Weights of a small GPT-style language model, trained from scratch on English Wikipedia.
Size: 19 layers, width 128, 4 heads of 32, MLP 768 squared ReLU, vocabulary 4096.
Architecture: RMSNorm before each block, rotary positions, untied embeddings, some layers without positions, some layers without attention, local attention windows, normalized values.
Each number is 128 + 24 x the weight over its row's rms, rounded and kept within 0 to 255. Layers, rows and columns count from 0. Numbers have three digits each. The size before them is the row's rms in percent of the matrix's.

# layer 11 attention output, 128x128, rms 0.0652, rows 0-127, columns 64-127
105:125126132161110122092095176142137138113167146145141117119157067135142122161121108137144185156134134143114129135119125111141130075153144112172131115115127120159133141127141123127095141128134127
096:142129166145120102125139135121122103154143101156157112114146125090134132089148114119157123129126166167190149171173157110150144135148124114125136091111102144121114099155170114127140117127157108
097:129142137088156135116132133099075117097123135103147126117159114133163104123083104118114170118125088127131181103114107091089101150142111093154140139156111123124102105153098133141132076140180137
107:135156123154175131143124105134115142129083161126129129152119125138098105102163139163109143133096094113184115121112127123088142170129116128134110121146163122102156156088101094132121130083165119
089:140119137106088112118112158123121140151155123122111113121152088107125110127136146113128155128115121175138112103105133117089115117147164101172116070092115146159116142132138128125172154093129137
090:135086105121100135125131112138154133127157138115123141118111118126118144123161153177135121113132121154134115160158124155102133099089186116140118093166122130116125123102120140100156145146119094
100:125094098127097168141098178111131125128134152138118121089105113149117155188098118053168114100144159127127131129133125137147177123145122109103142075095067116123096117137159149121121118125143114
122:116146129149138126108167149162138136112135080164119147142114146122115134101141105146177139118144202176146097148166140133139121057107128134117091075100099084123120126152171112113152159136098105
108:117125097138145146095146091103157134112121144091093140150117153124100128135173157155111129150120088135156114138130144112087076150118124130126080146150129137112144135100114153128140116142137129
099:130118121139157117102105146120124126103143197110122119128118096137125145135135121144113181155131114077119115131118121093140112096146131143101141144133173154127144139155159156151110117088106118
099:113115121136091115143123166172160131126104112160139124169136078134112105152135103136142127120148137155150145138105160133168130119114122142154143081128144115096106133143143118142135140153100171
097:170152144079136145168144113136143113143111067093152134142122109094157146083131140165123117144143089126122140100106136156141133141137112117149194140115140154161133102129125118119147123125157136
102:113135111121132175158133092191189115144124156111136160128067151133099188126167130152149111140140154140133111137179107125167131109147127122098123101152130129123160167120166106124141127157133127
117:133135134158133119149133098128141120159144098146172106102127115121130114134126142106091141153121109106128118157104155140111168116118091116105109156159141166145128123163108130116098160072109119
089:154116098123148136097124122134129125126142109129133127156111138103126118100144137139124126100132167130133096134112194108125154143160109131117109136141115129135144158186151090116068129091124134
097:125125129142125108103114152096120133110133150117098112122110135115119104141109115094133144082145163143111196079120107107093120130152110122150131131129146105134128105138126136153125116130136148
100:111126141114131135096096166161130108129133166168126091158143113116101133129140096124159119114138160113155158147130126125148112132135081122109103104129114114135135150179123119147157144103105129
109:161137115154109148141101138135165126134140114149115122119131133119111129151145163149144105104116137119121093161124182137148145118146130119126096111123132124100161143164149130107094167106136128
106:136134102115098154125105122084122160143135171101131113097111148176106122136116158140134129111091121116157177117095149138093121153154149134161130147151139140131142207108114131114123128129132167
089:159133141113110118153115095141149122131146125134109099110113130083122092096181173134124092157134140169162100123098134101114144110152149168117110111144152134144168188115142125122103124112124120
103:132136126133115119162131133140118102108142092150107136170123132088160118111144129118120135139152137148125130126100148098119129164143122145135138104123117143140140119152144124128132114142163100
087:109104115108108150112140113141126145149121127114136132095129121160171097106108117088095141110142142103085086140179143128143146144119105121130160167142136097141095100120117137122136090140137148
104:115119138129071125141093132192168105137138088132084108110140123139147109157145147136150123146149168129147157153136161128134137105123133148097140163119101143157076139138131144133137150140132111
104:149116136114097139125122120118146176147142102108113123122140130097124126111123142123130090094151144138125172147094143167157134145112175146106157149141119148173132140117134113137134117130152142
099:160142129129160147148155114087127125173096129091136117140127129087130122103124135151131105091114134119128175067073131160163130179119119124120118150153125133123162134141141136128089124117121153
116:124203134119143092093123174139137111080080111160087130159121130121137161156136129145139104171148166101101117131181124135113122062146129170141120141144131121133141123133118117133128102134130121
102:133125149129133150130138111161126119141136111136121142108108083100120124131145139102118118175166143141120146146153105141102163110099098137113156120131127159135107133132119129137128145137099163
098:076125156126117123158134116142106109112130143105153132141102122148129121105111097134148146107149139082121120131119131107130140164169107167117147092132110127100101162141156085147083121149091134
083:124134094124123130101139150111152102135119092167152116186143119133116164141119127135127096185153089101124107136125103126172106128112105154129128149112169112121141128118111145126117135081133117
105:136116096117128158123121140118128141120136178114126111087120093163135123139111124124056145143103106124116125104151116119095134136137106112114115088124136118121134113115138129141164106124157143
088:125089122117116118151121116127119147119155161152107136099105115122137111118148140104100116140130149149133114163169135103113140128160137165143112059081124138103171172122161122137101093173106135
081:121163134159139135122120137121133109129098117132129121125131146125134133113153126147136139153117142091148160152119121131126142125152088134085126141153122141127130122146120102123139111114122112
104:166125118128136127109114125129082159142126126121128158136128109135121151127153156136102114165135092125101137127121157124104110160119148151134159153160136138143125130127138131120139112115154122
123:100121103150144131129135110126146131140125180124123136126107139141122108115140110144113155113103129110131135132153116098105135134129136108121103147149127141117133130072125131131120131150114128
089:143137131101166131137107118132139120124143117105138131115120106119144125160122134132140175163147136110121099097116129121137107107123108146135131125105140124184154143136155157156086157152106145
095:116122113112138125152117126104108095120102123087140112142144129130127120130118144120109145112135063107156120106058139152100120150113100149160153160148149150117127094133101140146137092147137156
110:117145117116095108162138129143174146095125122128101150141119116152133107162105141109123107134157100139100097105108106123134135122128138151128110136118141139135141122126123145154124098097128146
097:174107129131116124173108126139128105124161129164097151156127133100140147123167148111141141107134141129131071155123162126176146135122146135103111091129114153149154151143125105134098137162148148
108:179141123140105143105106120126114114121175150118101119157155126109122119140122170125134122123090127117162070138132181145178154114150134129065101102142129152138170173168150112143078174096113141
102:110114148126098116145132156135143107121130138130122100110146092121106080124140107131126121086132143152157122146122155127119157149126104134120109083117092134130120137167156097132155119136109119
100:121135138131128138128119113183149133148126150137164157137098115116103157108162101130151121139117159109090113145133102102125170118115137113132113093151129145132129149117139120118122137125139110
102:122146134107147144156157138089129088106095110109191116121117171110167193125101096167138137111145103096139149126164093110128120159144120113109160173127153122143126091127088086151164102154114133
097:129116126140115109095108128140057135116145151164127094131185125114127093116106129100111158125107125160099105078110089138107106116121134116147084157137135109131148107115116156144128139076138154
095:130135171123119117152126136122144139131116103131110157087120120147109149144136128114170116121138162152114142106087106130113132110140133124152182114120095132123100114121149118124130169115125115
097:105120129103124117151138148140116136145109106155104135100141111158176110118105118097092147147116096137124139129092105121140185118123095115145168134121151166157106104121149144125137148116156130
106:129100124153129100106135106122090144146151125145146136114124151103129135103129129092139122153120163130174163117116108123148124126112191110107161162174106148161103112130112111123161119120136116
112:139158137155171120107144119140115149120093125159145139148145126088165123112134101153091154112110088088090131087102129153115143139108107104127152169134175117133148120137092139128142093141138154
097:128135096115107123154100130116131133117105127151172133117123130149119125128119128127124164118101144151144109098151129117151117136131104110196139089126149112126123120119122109121141130119128118
093:105102127122095107159128131163166130125135117105136149135125116134134135139109112120145128151133146152146103110156139137125123101131134169159129119105120090158116108109155134133143101142108116
091:137124122128104151167143112143183151143153139145140117136114119137104121122155152160131126142107096118124137140146126139135110169119119144137114117082168114140168162121127096128135175105092168
100:114148126132169130111147129112137108113102134133123115129118181120128157158113100124145116061141143103149171096159109112159122145085093109099135131151131134091152114170101134144142123131113122
091:147163153077105105135096139132128150143124094139158086120161099100117111129123126104130135144136103118163154097094137157164122144134123137150126138118116142125121103136127130143102129108086145
093:126114140141140116107157126104168124147128117109151142144131140113123131131130126166147118136115105144132148112163091128128107098125134102140174144132134090118150120137121165119119138130187171
107:116127150162103113123118132187124174133106119173136120119158122117163127094138109119100080122159188100066107141166134135125119111114117172125128135128123125122127159082121138125131118135132110
101:164130129130112125104096132157132198164137124154117092103128114124157115100124145137148113147136123167142151133120119119132150117118161136142115130124112140167149132098153131112122163125126139
116:116132109119166177104114108137148138135107181092111142172123095130093116146139108136113135151117120091128158113110139145117108145141113152157120154176110139142134135122115150143128137136115150
110:103148110104147139095107186148101113097133129113107096100137088147127117150080092118112159129158138094154151143115140123155167104176109158103110118125127155137100086162132084124134118104087103
104:118106163130099082152124134150121100116149156149101138112118120157135158137151135109109108171132158146126153154151151113155117130118131154133174122131145128167127150097163133131104124109147139
095:133111098108111132131151116098117104095142133112143116145126174160152147145092145143125122120097105117094100141177128132114121151127138144165117103162113124098150136104116121133128156133145110
106:135114104138129121118120104099058118133128124162145156157144137088137117094168134139114137163146106140117107141168138129066084127105177132130103082117110128097116096107150134113155129153125132
090:121101113117133151116099103092098121113148198109128129131143115141152121173108123116101173117113129080091116125160140114135135134149109125127134152155143158146122138147117175137121112107150151
088:098121142155106145136137098145163159179083138127161107139133087126102064110139126128107108179140119120129141125142137115113132161113104152165111130131134140118121139103106152120138139115111123
101:122122093158138128112149107111119115101130143105131110171123148121135116135112147159118114126133138122085106121135126122153085144101124159095111130119115091095161129130129158134090109100104165
113:117133114157110114139126107157131145119135132140108176140085149122113121110167155092135117118132158129122145151124137121110119119105151148143090126177118089147160167116132113125132130126147121
101:135099103159092100123122129129126126115119123157114137136155170130129143149153157127098095106126143117095101135155133154122124125095125180128156133140142114114158156112135149132104183093138139
100:167148128162157135106132117061137136129138150172160107154121144099115159130150143157137139115114096089134126110121153131165121171122123144120141161124127130101183143162116101146096146085137157
114:127127123149097124119117139119094149103148142138104094149158113147121048134085157115129137149134106169137122127086130139137157124122141124136097105127106173132123115114123123142135123093140135
120:137118157114108120149129118139131137134112095135146127111145164110164140098123117161146113108119129129111131147149136137107102135117130128115150164132151099097136116130117075139135109162108114
105:137111143136094142118096137180155129147154141095132126099155058141114101154123142133145130153128140164156123144110141134114159100133125115153108134168083182153086128123141131109134168139144087
092:141120120110142194158129099136130118133143136117135133098110120098143156102142143147143153140118120155113049123112132138105099107186204117104133121088113129074127130122119135115128132152117129
096:136121134115144096088145145109122135125130117127104140108150158134148158143111115120130127064109119153120131086109124144082093132065135108151143114128120083145122115118138159137151162130173127
094:132119157169110113141111112160132164148135165140116112089117135186144121124115150137073098121114130122094127127126143115106148144112117134082130161122159103122140105066144141124120136095124141
095:101084121123110145176132121146092095135153150124125147119123085116153096128143129118087144153126110146093167142148121098144151131132125123158123091117081156141113139121156123124124080180116117
102:121133115129141142154139152161147120125119132123148085130154099094153127119118109174147124098158121150124157116170077123176164109112099118110118086104171161075116120112102147126156073179114135
086:130152144130136137123126105162154159127144152155156148118122140141107158118152125174144142135127125121087127137165132124145055097140145165106164118137130082114140143113148101144116175106110187
108:074116116147110116130137133148160158148115136154111161121103136139079096116130093091137159139153125132124160133132102100090129119100144125138105125170110131107118104132116123127148128172083150
091:118138137105123131125138154175155125114123124146125135117089068125108122148113110102145132172145148127143124116100120107137160118128121098166139126132124159158125113168130144132138110118122119
092:152131143111129123146130098125147113145103129121134126095179146109179093136136126160124125071124154140099113137170116164116138134147109118137113114129108120077125169122113163111119138201121125
096:135103145142121102146140114162131131134152073129147112121136122096150157113134125142113103126148167155161125160137126129117150130146136130121132107131123154156091108144133093118144152139115106
108:117141149109148090096143143126130133150115122141092137103111123122134168145128108151130091116147111093099215088107095134097099155078110118105163123139147149147112108116118119130139134135156117
108:105121132107126127168146169094132121118134087139129103095125142149143154107093096134159111092159140151136127164149138111141131123135136157114089062086106134112100110156135076126149131158059086
082:127147137135130121128131157123116100110106095152132101146149093122136133149098111087096143163143125126140116115145107150145108119128107158154141129159137191141095130118085194149130099086115098
108:126141164104133121101111142136158121146157134130166138092146102113134123144142089117157163117127144135139083120123151129139106080171143115150127108098122087155125131139159114143103152137133134
106:119118147120119105104130141174113143123170140136110095140096096120125126110133127119132114192166123133153128152162132113101115113176163132113146109118146159132119111128128106137151087106129094
089:120141081148120180094132118140152142111119137107115163126108146139131153143117127162139103144139147151174114128123127131101121095077147141138101146139138115098100157076095157115145146156102127
097:133102090110125144154120104095159075131111158088136134094113171135130164190132159132119094125104113071101086127123139161107150124165108104139126187132125133149134187123111135129119159125154104
089:126146129162125135110122146153114160128118107166090109136159114114145128143105115123142111150174212144143124154113161132152120093120156135067100141102097100117088150189118163119108153127114123
116:144133125124137152093123163135123154136140089121121133123132121131159156094117117145133133135139121134130150136091156102102111113093170135143132141123101116116119136148125126125145103158115118
101:133129136111158136142149086148139118133122130098124128154106136088155152120137111179123099116152128104104137093147148139175086144082120160102141136128144142153135145145111093136123113159132127
093:142142104148168171130092109138126129135132137132116121125132134154097095118138148108108159126099136138158119123100133161113130113150110117154059142113137125136116141121120120128107133094157124
098:113154141122142141138135141134116159111123164144089146100118102152121094151115113109118161107137117110099131105108120129131126128084128115130108081099102063111134133106158132142099120138093136
099:137130084091125147138122099132142135112121147114117159153105170122118152141142155110143106093117139134119084114165155136138147122122120131148114127137115107154144113154133123141134173139115134
102:138146158122105093125128157114117165141090115141122138139146114123150118123099100134127115060132119140092166099103101123091128166130150106148139112131143114100127110112124111127128074108152153
088:127140124077163169157118119122127124108100139098170135162145152137127151125134116117134127100126154120142131113176119131164094136145082130091137121147096131112117087138143117124131143126101112
082:133133101100123155112118102165110165131116146123146161152110151124154132124122125122144076090142146135107094096107094116122121113059118119088122119163139131149137155116173123138118147159123158
098:141133125128137110132143122094116095136153121119126113126116146134105154110121141141126130099111143132152106107130129149132111148137130124141109122131103138152149136149164103121091174116165096
097:133131144134148111143094145163117096117154141092124096132159080133102112151111121157122131109134151144178155173112140128134122129172121125129123094152119168165097126130120102114124109159107094
098:122125132112112144101135116138166134131140160088109090110157104142115098151112140159118151134106132149128079118095146106117140116162088118118125160120156163128102134140107143130086159097150109
099:144113123158121094133127134129118133110149120108100130138129157109178156142105145172114093103159163157123177141117139104156141134110115155122170167146159161156096160153120131123107099129155133
092:110120127141143141121126153146151138103152146134091124124105096139116134153121123137165139156160107130131179131148099132123138072109168140104113118094128120130133115158155120144164136128165123
104:130115147130124138087130114126138123119156146118108143137133122149114086135148141102127107134128130173164143152148145142111113122117105102124111158135134112149105143161146138123114154128164114
098:132128149118102117152132150097122132137135125131135085098178088142125137140115161159116137164129081143126180148113110161173141148077135157154122121083137149125101127102106148134138144138149130
098:115095117147097158155116109160140117138160167103127134149089120153085113114124143125142126119122136099123153145157131126164126138129136105146144136198141160129130124130113125123120114150179093
111:074126125121106121155175128137151114115092118102086164142089167164114126145136122130154130144129146141113152122107104122139137107118105126171134140153126110128128149130109138137137132139149131
109:116113108141104132142096169137118100114137146152120114097126099142162114169098116099138113099149182153096105132107137154157146100148103139154079095116099073137112154115137125121153123144134118
097:122115120106098114155125165088134089102124112085121117096132106139118152177096124119119114092133100126129126107101129131122086137131113107141121119126139151144105124136112129111153109148138106
086:140106103107129149135124102098154101118121144084140144147115141129129129157158145146126109129124095138153138093128149140127100191112104114159140136137153124123150153132101133126145142113118158
112:155095139128143111156095123141125094149169152134129110130134093102101115132153162070102135166123121152186102137073139115121159155135125135129114118124143145164186135133138133133119140088164142
107:123136156142151122087113135124100120153099099100141094124150134132121114133111110151149118123117123094135152148094134154107128106140080119109130155097117156107079105167099148111125151097115119
084:133158105101154158112122112107143160134122139115126123141106153152159185148099122160111140124123100098132110097144114139133128150105127136079158159152158110133160115082109107140101142096044123
097:141106122164120167115117160107126121119155140151107119103132113099138117130122133096153108102141146142126132124172108117109144114122143143111085104104064115094113143128142114145161160107166119
085:110123140127200110084116129100095141135153161123106125094118128159107109143095108096132109134130127105095170137111106117080099121094155149111123146147094091140145124133144152118133170127116154
100:149143153192150112118141122149189131150131099138118113110159124122103129122146134135123115114102149125146104135109131128140141099144115139087061102109103138105141166113139168123078143159114119
090:097099072110106153111150160159109134105110126132126134146136124133144139124127118158120096137180165146115100133154116121169180096105128129098137106129177171108108143141124094122120134112138120
100:142124116131150119142140110105144122116119112106146170157121173108129146124113129121153145080110129130132113096114142083134113136119160111150117149126147063127127145136123119136154119130149166
089:149123128072104140152104138096109141120134109148155155136170116157151116162124162092132137145125062124150117138115139125139172172127116142144110134137123153141107135165131109116148104139127121
093:141130127097144167127136084141135118149136156129157136133131128141133140128144138145134129154129143122107116088158114126155083142130121115106178130144105108132143173114147143136085183169129145
180:105173142139135088119152151098128102078080107160117148190139139123158164175120108127140120138179149096078130109142079122133104122092115180129168136130174135148120154125132149171108132087158143
086:129116112101139151161126102121125134102130143129110125122105114118183123123134144120107181163150148133073130120168108097127167115103144124146165131145148105163136173121157117137120103147170135
074:133136120099159171151112123151163089142110128104156140130136129118157113135130134145124161179106067130143082112159153168147124105112151131056148140108125155118136100149122127133146140148136124
088:157127115133146135169125109136131081144097124095147126119124130114151105114149138164123109117118130164174152166138147141141138152159079123143163117122111137109093142129138083120106151117127099
101:152129161100115114123124137145105129118157099111153091071177110142159138103116130138123125148141142137141075164159128130155132111156112126098153148100133108109096093158103106118076131126121096
089:102145128117142104145158146117126111089106112130105119121122149147151148140106097146124121115119149110097153121132116157113155130130127117127153136131149103145156110148123108154151119109125133
093:124121105093109130138105135156114143117167139122127128108116076137108094124127146106122147157137112164163144154122126134140161133154105104143114103115117117129108125133120102115139110120137090
108:122128117170128093125123174106135124116144113179134096152116136107099143109141118108157112113129169151141127132122137080144122118162156130162084050094117161135141138112139111129163113123150109
075:134117118120116131109122139132114143151147146122094080130148112159099134137124156136079153111117103127082151138101138145164105200092158144128113168150149160142153141098085152115096107132185115
092:084110110148143142115156130170140164116105139107124126131127117152132104112100092157105123122144099112124146139137083126118132121071106097131131161140136085121112112133084134141133079137135131
096:119143136086081174135136147151101120113108128143102140126124135121164127141121132115171117150141165151076116135153102131139128112077148152155119103102094110142113157110140132136157139140149122